config = dict(
    num_hidden_layers=9,
    hidden_size=128,
    num_key_value_heads=4,
    head_dim=32,
    hidden_act='swiglu',
    rope_theta=10000.0,
    qk_norm=True,
    bias='none',
    init='uniform',
    learning_rate=0.006,
    final_lr_fraction=0.0,
    max_seq_len=256,
)
Each number is 128 + 32 x the weight over its row's rms, rounded and kept within 0 to 255. Layers, rows and columns count from 0. Numbers have three digits each. The size before them is the row's rms in percent of the matrix's.

# gate: layer 6 MLP gate, 320x128, rms 0.307, rows 49-62, columns 0-63
# up: layer 6 MLP up, 320x128, rms 0.328, rows 49-61, columns 0-63
# down: layer 6 MLP down (transposed), 320x128, rms 0.317, rows 49-61, columns 0-63
gate49 106:065081054106114132099100145117160205144108133164116106135119107112127127151183159132159081195098170093119106138139179097121135095120101132103097114136156123134147116085214099057165083096125095
up49 106:116107164030109111129120149129177172158097103189121147142081153166077110131154121093107058160113128160095112072189182145159145131108069169121110108117119127119127112143157130119168073120129119
down49 107:116116151102131067084113144153168154079150187146114081152116139111093104121166120140112123129103064136143116155140150118186142166131146150144131157116134196164169110106247135086160109079101152
gate50 103:135109099167110099122095152102097101164102138102049130138131106148089124088082159168091037156172170115159123122160143143117124125095098079166109152118140148145133106144142095138091153155155116
up50 099:116140131137100100153215164137193117116155106077151154115181120131101171150108099176130103168090170139135140129152159084125109145115126149108149198129197140110133121172104127178143175130141156
down50 103:140091129150141151104101112095155179221135168200162129101146111144147129127128114141081117137132119169107103136099112113166101105059134135136152132059152209094164142163176140107030150081110128
gate51 097:137142160104108068154090149193137138159090090169139153118146082124155103096166135097130132150142137102039172130181142099132149136134147177156197118171090071124151112126170091101082176199064161
up51 097:115194138086166152122149104111130109110209102095117090108132171091080103122087158080174148143151158114093130134112160107145077065143126178127177084118136129194129131118165122111163134101125133
down51 098:124129147131170111152161084128112065115178184052105145114122115134141083138148153121138153107175158085153128129110152111128080124158060134181119099144162150166163127085115094094159162145070106
gate52 104:081117112145102057123075095130163164124090141092136103111124114142167127111145149156166094154109148113086139126131139130185130085081071170061072153108153143124061119096114100105111112169117121
up52 100:152064169166143172163158144109108121145097127122100156120148132150147131113118091101142163146147140112075132173135092153129113208160098095125127085177053119104126114160190146122112118136050122
down52 098:150078145114141148183174131094093130132147147171109152143096190093131126083172142076102101130086132145151093086103149145155177102150182097114102093097090121102150138122108149129151110153069062
gate53 100:126129157183135086081200123132082097110133117141113123127083114209128126163166130078165050097142058140109139137118173110130131120135122139063135095109139119123153141172174130154159125137111133
up53 095:132108156127137135077105090165138117198110165104180098078077122110154155113096138110128162073132126124124075124196134153129123156125174123138141164151096130182149116071122168086057177119135072
down53 099:097143159115081122110168089148114156083128063156124114140107135152154144143064169085146140082146111104160149145132144110136122169174103173099112119148176140148091153095150164087137098107134112
gate54 099:144129105126093118110202153102119107152136065178155102142076154097178126141149119159154167185149110158103099148159099116184164154143121123095069126187142214103135171088177165103075134140089139
up54 108:110122102149157097097164182174110178165174104114131117115139197100218127121148137151175134141181061194124147136130148161161147067177129141154118187163176168122117189117164145090071154130088154
down54 103:089138101147113148108172114115146133113118135140126131190107172125155151156186127122115117123148150101105116173116150151110116132102113080143115169106103138100114170055133150131099163176082122
gate55 100:180125127108054112070093174142116089097142112127128151115082126144076124162151181185145128104119102135102178057140101105142112157113088143128176109179192169167116112120123181173124124106151095
up55 104:098153063134154151119095138221107158164108109189102155127147135148085107133142135127155130139159134109133130158116120119153111191137114143120115170123092087071157104172131128121093122065169196
down55 103:082136087151207109062151090171030122186118162150124123132108158175171125110112107097139096080143106150171095105140146156114159107164185162105132100108100103089096084100099158137114115107123195
gate56 110:142138105084106157125148160124096147177061159118118137078155127148144171170172130118080174142131115095132179145095134101107104110105107080128114151127127119144169190118095143095146092095138148
up56 099:134133097106116091119146074091119161064113094133133062132139183106132109071151149103142132087158115144130113116107134085055129178111150124105112131093096051099136207135202122119065104068161118
down56 102:169149076151131094143148154115119159152160092061143197164089119161058174163153103098147073122129120159118185051066072162152098100157103177160105190138086134084143124122164070106093135117126166
gate57 097:185065066178145170095131153138064142134147170136188132143130133101142133118158135190098117121167056108116152108129168124154070130119047126175107088171174145128171115137178154112130119060165162
up57 098:109150146119078192124168199106142063166115181139148102171177134154214089097198168096131117128128180152122146093138097134169088110158098094155120152108125188147130119149115121117170146143085118
down57 097:049128148179111133078119149156057130154108168068118164164118074133171147125110109094155148124096103113147145186072162115154146134148151149125105108100161139096152146141074087159081100130102119
gate58 094:097087154126117118115133128165120141194155085135074120097154171183153161167104069170084137157173144127106181132118147096161085084142075062150073087186165141100170129172121108152138123165089149
up58 100:107162109182101111152114166070110059073150129167213064154042136177113114145132146080123115100200145164158126135119132171115080131082170105119137109129165104134168097086129162081120121107127120
down58 100:141117096097100187127154145145137128097097067082155143120115062160157128136111123098082167121102112079062088182123134061136177080102124158102151189127190118134090106147096083118106148130101117
gate59 094:173124155041126151189157112122086154138128183142174138165126121145158143113172148086132151131101073108146121131115094141081126125148069088129102133142110131157154107131150080082128172173117120
up59 097:158123193125125082140151101128100116113118210138104107080111155172148114180176151144108161160127147100121115099142112134115117090181136071131111175133199168143167065136155113142098146049151112
down59 096:102156131108087141129167087068109115093130133108146086169163128143174155163097113149103110093114102185149052120187141150108150182164127087107157130088155136091171128171097128097128116096084137
gate60 096:121157089173118189103161087136106102108089175085169085154070100125122164132129177115140141164134136166145192145116137141158149108163105139102188149138153104179175125142162118110140174095119173
up60 097:091148153158108106093067137100112099157048168090143067141133111106116139163138153143114125107163148161172100149175119104102145079161147106139193171105144085161128145092112117153117166083046078
down60 093:073151178121090104084132156137142152106105158046184157106092077098216093166086099088121174125145154123050144175082181173130122142121147169100117121148094098131098102103122145126060135158155166
gate61 092:170166071088082206076101114138122141194075143109118046113071157106182162120072114096079166116150125112138115142133187078160169073127133137101134091142156140147123162176118138103124099116064194
up61 096:131130157092155133111090067140187132118146123143105131173167126134151136098119124206141107166120157118068175145144136087211117163171126157149102101122131152129096155155122133130121133117160080
down61 095:099169091173120111079154087133148127150136111143139088133120103093196099123155110112114132087179110111148174073119127103121128142172101123103173106073164181126135110162062153146160158130085111
gate62 088:123085120138092238089116097115099108131149173091064119148111131102106111068218196121167060201138169115125130074123193074135157149144116144114159151096144112140195141087155108148146109130129188